{"num_hidden_layers": 8, "hidden_size": 192, "num_attention_heads": 3, "num_key_value_heads": 3, "head_dim": 64, "intermediate_size": 512, "vocab_size": 8192, "hidden_act": "swiglu", "norm": "rmsnorm", "norm_place": "pre", "norm_eps": 1e-05, "positions": "rope", "rope_theta": 10000.0, "rope_fraction": 1.0, "qk_norm": false, "attn_scale": 0.125, "bias": "none", "tie_word_embeddings": false, "parallel_block": false, "init": "normal", "init_std_qkv": 0.0394, "init_std_o": 0.0394, "init_std_up": 0.0394, "init_std_down": 0.0242, "optimizer": "soap_variant", "learning_rate": 0.00349, "lr_mult_qkv": 0.7, "lr_mult_up": 0.912, "beta1": 0.95, "beta2": 0.95, "lr_head": 0.0057, "max_grad_norm": 1.0, "warmup_steps": 200, "schedule": "wsd", "decay_fraction": 0.78, "decay_shape": "linear", "final_lr_fraction": 0.0, "batch_tokens": [32768, 65536, 98304], "max_seq_len": 1024, "doc_mask": true, "train_tokens": 132900000, "max_steps": 2310, "dataset": "wikipedia_en"}
Each number is 128 + 32 x the weight over the matrix's rms, rounded and kept within 0 to 255. Layers, rows and columns count from 0. Numbers have three digits each.

# layer 5 attention key, 192x192, rms 0.0631, rows 73-106, columns 0-191
167143128146148119134138143131098057154111124118134120116163148111145119176109182122185161127144131102128126135129109159143193140115043136157099142126110181112125108098176069127105105149114138118161101146143137066167067057111101147122137153181143085101127124140102102131121164175095167146213114098184122148116141117130109161111096133144134175147103137110165138101113103142064177134137142149126162101125164135125128087127141148063178123154120121161122110137128131064108135150157166133091113151160122176087124109150121157092159126156075094153094123107092185128138112090104122099
058132153129127160108108117110134120140105125137118110149110118102148130120148131204151115125113132090089091144141082161169149107133163109094160133062145149128052174119130144131107091043113110117151146154071094132168074054135124077144136146153101088088096105107159130133138158112139112149082132152092136121128139107150149147173067111102129150106163103169085082154152134129065077116130087159148099131101118062170125152173140109129123117126141073159113099139105067126116071102151122129191138125111090117094186061079131097124151161076136172139157131112123151170093133121109112118
165033123095155053075192074087155123186115178176100069122124185132097159193136070076169157096175078099120097127158141113128145125152196184065110095121136111163121160147163169097158098103100175125103148069137136129090073173103091073080127135155147168083144100107154164072143130163126163114193120078082112118122128121165192142165129113155157112096134110188140125133083155100111195121134171157142094076097102114128180156135105115148143127154131131118143153175129163178138124115136157117127118142150102126135138142135137166183104099059155173210151102145195118144138154159174095112
187079089167097134158114068140080114116104158091094101041103156088105112134098138134070106108118077111173132147130136087230134144110119103169114149070164146117148110117141129103092155246141107139118104142125148101106160155136167174113112113094111099109137125127139138136149107089154103149114076131150146057129104154148098111128102194073124085141114165137132148162153104074186188109109090108124219170117138109115099083172164138137161133089166160174105090046110092151177159125096126189167133089107198200190113175117092171195180114191111169131098102167132162081143045139081160143
097099102152126167172165123167148157086068123098152170067168125158145107101128142110117103155057120140178144143082208187180150152136119102144113110113098101110130158076122132166081141161129146176146153067108169062153120101126108152137125142149049119180117052107091108142140164166194111112124133188107132054116125136137141130128135192120105141171108130154147069073092092186083180145012083105089172117120108111087148143108166098105154162121190096112115090167133073185140091128091113083174109144034111141119084116128077138092125126213119176101167152121114062146095148123085180095
153122157114097180135090062200225203114092161231158109171146144158111123131134095074126144089091085137114133191073137136148190125101177156080154101119082118118095094067136098195108146122098092143171151105136098107084175133103098136082113141149116113145165095076134107154135098092122168127087235068150144080105112124121135120080095154133111082101137157091153079172143138090065162121119093129145106158129111168106180129168163099139165121137131143119159118139150103181141149116131072126142064104084208073138131126118107088160158098147068126191179098117143113135094150174106121110
125075160146151134063174087096092151111067190128143134140122129178116173147128110180089118150154141114139094153143093157103136124135125124113103126139129155138066130140131120109114187131074103139126135122125143153116121111170122079103132138124173081103144059106143159194151101116165088133084113171139094127103127085128147135136179107120112054074145106096145096134125201085151175067128098163180088092114144102143086117174107125129165086087120132142117160098157151095120090173123135149148062147161106142165098119134111114092157120122183150115131128141108132118132105143123067111
094113118091146155121149079135100178075118168136155133140096105167135132113135148124124106116142110040128146121124121069135174102143035121162149086119167135145158133141111118095177119080111129135112095108132136175136130159133080110131121131121110149070117142114063127108134109148141107108071099148111131131131122145106142097088142149141132103135119190135127027153097110113114138128147161165098160182113150163143103137117072108162145106083166178109144129096119116120112174129122144150146127081208087100143113146108124132143136099126115169133148125127113120166114140128098123155
183238111104045104135140120117083137157213092125165111135131079073132138126132102146135130065104132163060140165146077091110124103151104089150148142174110121095196143121066102124129130106193130131080123127077124102118118131149159097120181127173145083113055113123100118125095109148074095138097127139091194177182167152062104107104147176135158130117094128119105121139185115128091137155148143139162126168107120128125190090127086185153159115181103175065220128104073092168148107124222128125088115165121097164098134124156184169081095138068119125139126127129086107177159135119075130155
147102088092130102157105125152123140189140059124131069127116111185099130184108154089121132081122166082130123190100097086117082142113148167124179111136144135126105097150087116113119132181190133094115143166137188151131156169127131077126148125096121137169153136124156182113068148164094132128137106080118110142179095099123184071119144154141141177132100108118090144194105117108082093104162169152066073100177095138140137134113139085171146090091149127063140121100161173191114113092111076157097097121144158079114101069144084133123112173122066129121102123136106101242120134102126151105
107153129117134152092168142116137102089146157090128105057123176076087132069075163157158147113100157151147119165134114111119052176166128052141092105098159125151132126147096126075115086162145122124124108172132131135110157147180135104162154061152114175167135089138074124101113165095132176182068100132161114140108112154184139114112093121132190113151113102092114109091118155066138161164184164096110146143134088176197128096123160169121124125180113102127143125110104135136087127133163095146080126053137118164173154125103088092141151135109096127108113168125100065141127162064098091141
158176148094104156097096102140170111125135164133105168156172163115089106148067162130094095160185118141190138093156101154046083153121123123192125118122125119141130161142121100129197140156129102098116099105104151163149188139158139095115147113111122203150149105123130069117161195169133155127121141116119143185106168153151016106109161079118211127108087094103130140145136173111112084176145212092158122115188124107133093138104134121120158093179106131180110114194172150130158165111095202140158119192107128076158153125127159123110086133178179154102127147113158124139139179102131079122
158130149152087115097118112148140114148134122138145064050152108035131150131130107161129117180132174128090123107139117111109151119111122208109117165128132109144193152179120133154161087060139130145065105165159158125121109106100089064126168134118178094100122128119126219101079191138085224134143099175107093156148161180105075152153112111171092180152163160137137154091184192057097186165234113148118119162101119059121132139073126119157145145111146163124133148131187141083143159095136178150096176116167165142136165119129088137099121199112124093140100112107110117170134141140122153170
093092112179132142152195205126133135074106116124129094164111100184072108149111178133105135172169126162099160134147108133105120136143058095105177135124099099141164149116180092041137193110175093151134068126088172115107070042155101115067175128148117064154116087142160112143194142129124133131123052144124161167119147147102093121065155093164093146102103147184070109102146179142116151090151113082139119107158095103152144130155083159112188053162158137144139131162141125100133126120097077156095206122126099127119114145108136132075121107132157156111170097059125127124110080069145148074
072131139173162138127091169171142172124084107126082120122136110176179143117127141201130081117142146118083089166185121078133136093154165155162174126180172180099136170095117117172232072121156108180126094106161130094172142134138113136159139181077158101110140176087115114156119134098115135114112182171176122138114146139128125079173160080118116148134112138133114110111101123147093133198116099107172068181131122091127148151164121072116128152129143074142154118142133100124144086130172060154112102138119143116109157173127054147131157155104122132114127100146117092108098123130175114112
118111105053160118148120098112141138103118106084096102154123100143121107135097150074104065075115095172163102066060129135129130138148130181119134121207105155159111106101183131104076149208193096168157146166084072107138118053151173118157135155119158098113170085114195146115096119121168132085100111131148131089120152108094081115120071157127177100165144094184151125090177100115124119132083015132136130134110128093140107172081135114100180149168127133084112142105113117097142123106028182110134130098120058102099117119146102139146156140099086111122130154183133127149139174099120131146
135124159145130123097129136135117129096150115087123098053116097103107115118069180072150126050137143123154133159136145154066128141149155118162116119152084118183104130103044102096130150141111131110137089167077100079105159083163067115171175145114116068156104087091136136105208138140103117119064097161098132080147101074095095090108131158117150145094144187132081119183137109108135059086141151114169138128162147191142142112200132182155158085126184075101122128089177141151115125171031095152192146113091158142119107115149153096098096135125130094163099139141110083122077240115148126105
052098157167098065185098072078076094151113148133109111105064134138131120079168199112105085104110115169154123075157134144135138155108167176136164102082127054124176133098125119155103120152150092122093197100099120093142111109162125098066089173155171117115146139146109157149179107131154116116139179109095091101099171145179154140168134168088104164127119116100064122095147118106141061065092098142100108133142096144124113123097184160092161142182088166137149045151145129118116125128125140182143165174128119112145115104164161135123138090154145160150166155124126110084080073154118191186
132148066093132137092152147160103081148167126149119174132135148093128110157126129186130154133119113165087142069071122104116114139142125135085104133116081103130103167146124106093141155125158163180121070142112187098111136151184061123154167149070201121139105155113146119119130109076104127122109066091185165127138101121118058150152150123136093102173118089114146080138095128113076094159116097156134160149167097096145155095117117122148111153077109136135126129128130120140171127148032172125156155125181134121130141093167169192120129100089123077125087115139170141142119120115090116137
140124089136163115094139145133166130126150127162097123100117113098146107142187113125106182193145135173130189085197105116170058110077140116110115188206144113113149203100118144140135132113130120113109136155097173113136150139163128136148151109121118128132108182063234127166117128049095102135107127161138125165107102120084099052129190127141116157037115149155132107121157130156116115142165089158096123103146144061110134130109128071110070092129092130149131134164118101107127133106097138133060185152128085122143159103138181092103153097110164127140123124151102106097088164129070139062
105180067090070150132106125137081147101132177095111133068102130153134049114088158161153147118158073119118116101156179132132112143161130189092104104170102128162096144162133122152177118122129137127157174157176125153147095109072082066147121125111124148177100092133171181166112101082121183122141125105115113131163130149102169115127153130157111132151091144144160101190114119155195152180144141205146110144073159102116136193123205080136078111122164086085082147172150106073072110121172122124143100122162085144107142140110140115129129148141137120099179149158128080091068091111170153177
122117107174143144163146116161109138126200150171166127162172133082102114145158103120175165074124138058100128100107133165120152089121107124103146131148106112118093071132097110121175098122165157137116126116095136120135181074114118170120113169132139114128171106094101174168117127129127110136080126148142132037172116107113136155127050128096144141172123133160153125167129111196075123142132140167110121128094065054151107154105119134130112145084146163178105099176124135107105068157133125100130111124164132126075116126116132165153122168149126136118155172122117234076129143119101136150
091142112100161160122176129209118131153082206120139148110111116149084132096094173138139136132090125084120100184114155193142104097130131113129123182068116117091093084102102089142107134097168158115126166183096139162148116103091145126182087071205125142136119118132100081133103105123132129138077113146174206094105120149134150125152155069138142098142140135072111149159085119066075180093148133130161123117122149134105173131100117161144113131153156124187121104077087131141131090111100141173086089131115146143107161170106143150083168103089182097117159151142093106155134115151139127101
107124120117142136133125149147175112141166146118116113132086128135120068130157080130110092152109141102135126107139164141093195106183133135081160142100110146096113185145116158183137129137150125128089117151161145136151114123089101174126121133131129122115142131134171148151127124124091132092098102160118135154142082107105115123111143144129102107140125131153149175107116116100138082121135155170142153095094111091124144125090101133120139123109101116129157115117094137146113151137100154175093124099150124151114153145154133112101142140132136157105147129097172141102140137175157142105
092124140117150206095106126182151115165142169151172139134083188135153113122092148127105140125140109125092123109101134135102171110168115102065139094117123088111118148144102106151142142146183116116123135150128173137129120120100098180111128152137123141115169125158161124186122180069091132127148132122097118123173122158178140101075192180167137079132166082165104136175115124144104111058082164124143129141083099100146116126109094124119157144108108090133141099216091118166112124147099144157100129115143113134149109170122103115074133148157101158080116152127133110096161126131137060111
112117092085139158160108120146121189110143136126140161139066101148136125192140114154126129152131052136147103128095115116099104116112097106163120122178170136156136119098110105112135118121095101153120154119137148111106126131139128138124128079124110111134120117129110124101142151155135148163166116104158102117116153121146101128085136128141148134142187126159162119134140105131185141096116142163138159146143136130063136148143105127128144121150143160182066101080105157116109149113146158120138136092112150131138145101108134157163170120122106102129128146133094133121165126130125132154
135104088134159150082127105199119153132109110117179156125126166119102128153103133094092125111125141137116128113115130129141165121135106149147156094112106127079124121123104090126138193111166112151084153128086147140137079098145146160124170108152099120117098132124194092178129129070101117136111125138098144131202135136173150110113163118145178096103091075138107123135110152118129143160108124132108109103123108091073128137105093127154143115128153117146192109172198128202128157167071054124054132115165133130100129167140110103140159133114126190117126106148150093122142129111126136142
112114128124108110147107152161120101057096114132140166093131121115145125158087124101135128139185123148185149116122148134135105130166114128043105134104115095106132157113101121126087117116098163107130127107139150106133144237132160129149106153129121108147079111141092112104151138159117113163067125161153135141157110114113133134118117139157104109162193120098129152142230124146154090150141164120111109115182129138159088110108163152051121150185128157120109153138155134126141098142138161080174146106153088112132096075113142118069130155145175129119107125147072115123144155124137103158
163148125109113117090134152100161117125131166122067152164160147091100090127124122120158142152117129099117156109133104128073065140151132154097127111140129153090074158170196127116165109162113109084123110167114099113116099148147113114113144145107130158135180163128119140111094143128174095137159166149118166122136126110091108167117086142112149134121150133089131158097067136077156101124129142060142124111154182166144124111104205111103129127156111153115103154122141131084076149078123144107097139133149101126104127113127185112143171095070154119112108135138144129136052099097122136166
088156154092146092106086129118125092118159118128137153134152108142142175115115101154121136137169099126109091121153122140127163099148153143142129154121085108121152179110144068143142156110130166141141163137076143131112132135109087138128178135150146116071106085132152112099104163139124149091129147148121081103107143099117117163162103127155077092138134114171103073068136122148124172130169159145169098134113109092153097106066101166166143103125125144134214090138104124122150090163122151071135144142177113137120143151162115099136118126115102158146171135132136174138144146149148131104
102122102167143170165122113188131148132112090169196134105138118149131132147115113131120098079118098154068056153124170094151204156084085112125154109130105103128148105116076109136178164161159125105113132132130174164119144021186131188077110140120137112131170065111169057115189107188116129107158113134118139191104142152137123106104149092102134098141137136125121148111093076130109142154080053118057155087173142108130125138122110132165189151122118103171150113168116091143097165115140126157147118166102105163123091121066168123100153156176078120107123117106153106104170121130103124125
162143107133106101094154165112106096141174142067083098134146119062081137159093126122115156149189136192141157132176152103092099099093115131137142120132113090143107140132150162127154113113099146076104113146092122134083102131184153124065102127108131147151163144134158154099111118095069122155142174126093127112092097084094117101079133136145105132094163112096114109139101150122120063100118178111155168130171124137125166136172114149136131096135103121103133171141129146118123167110125120132114141127157120117083149105108145090148086102040124116142139132142146107134121132125085157182
168114123157074080117246097100099098199118128146118080163117124087059109120066128119154127097132162119127151191134058130077082098124135125094170120102091133122128131107126147081147104167112147121145110115108165091205061238136134136182093142071167096150081099120124181089093138145138161187109110150139174157167128083161126100124086132134163151111184100147126154155128162123116114120159141149174102111130141154233078099094126182077104136171106122138195109159147148055182154096093145109131147138099177162172149129119159070124146094125084160125176152118109080130135127170119099146
152221158130104063127155169111105202139150085152128075185152130162163171145137100116139195159186141137051111120158044122072103064114142184155128124114114164168152167135160124138140088160143112124162115122160119132165092119159052053169112155160191087118177143121096111098135163168119141145165093167059091177116148148109133148117105097126109117113095148141129181130068143135107098073135240174167117132087095142184180128149109139160160062255104106148133075086120157052142137067173128134113138157135091092071124125103160134118131136129161107138080188187154104164112135126131083132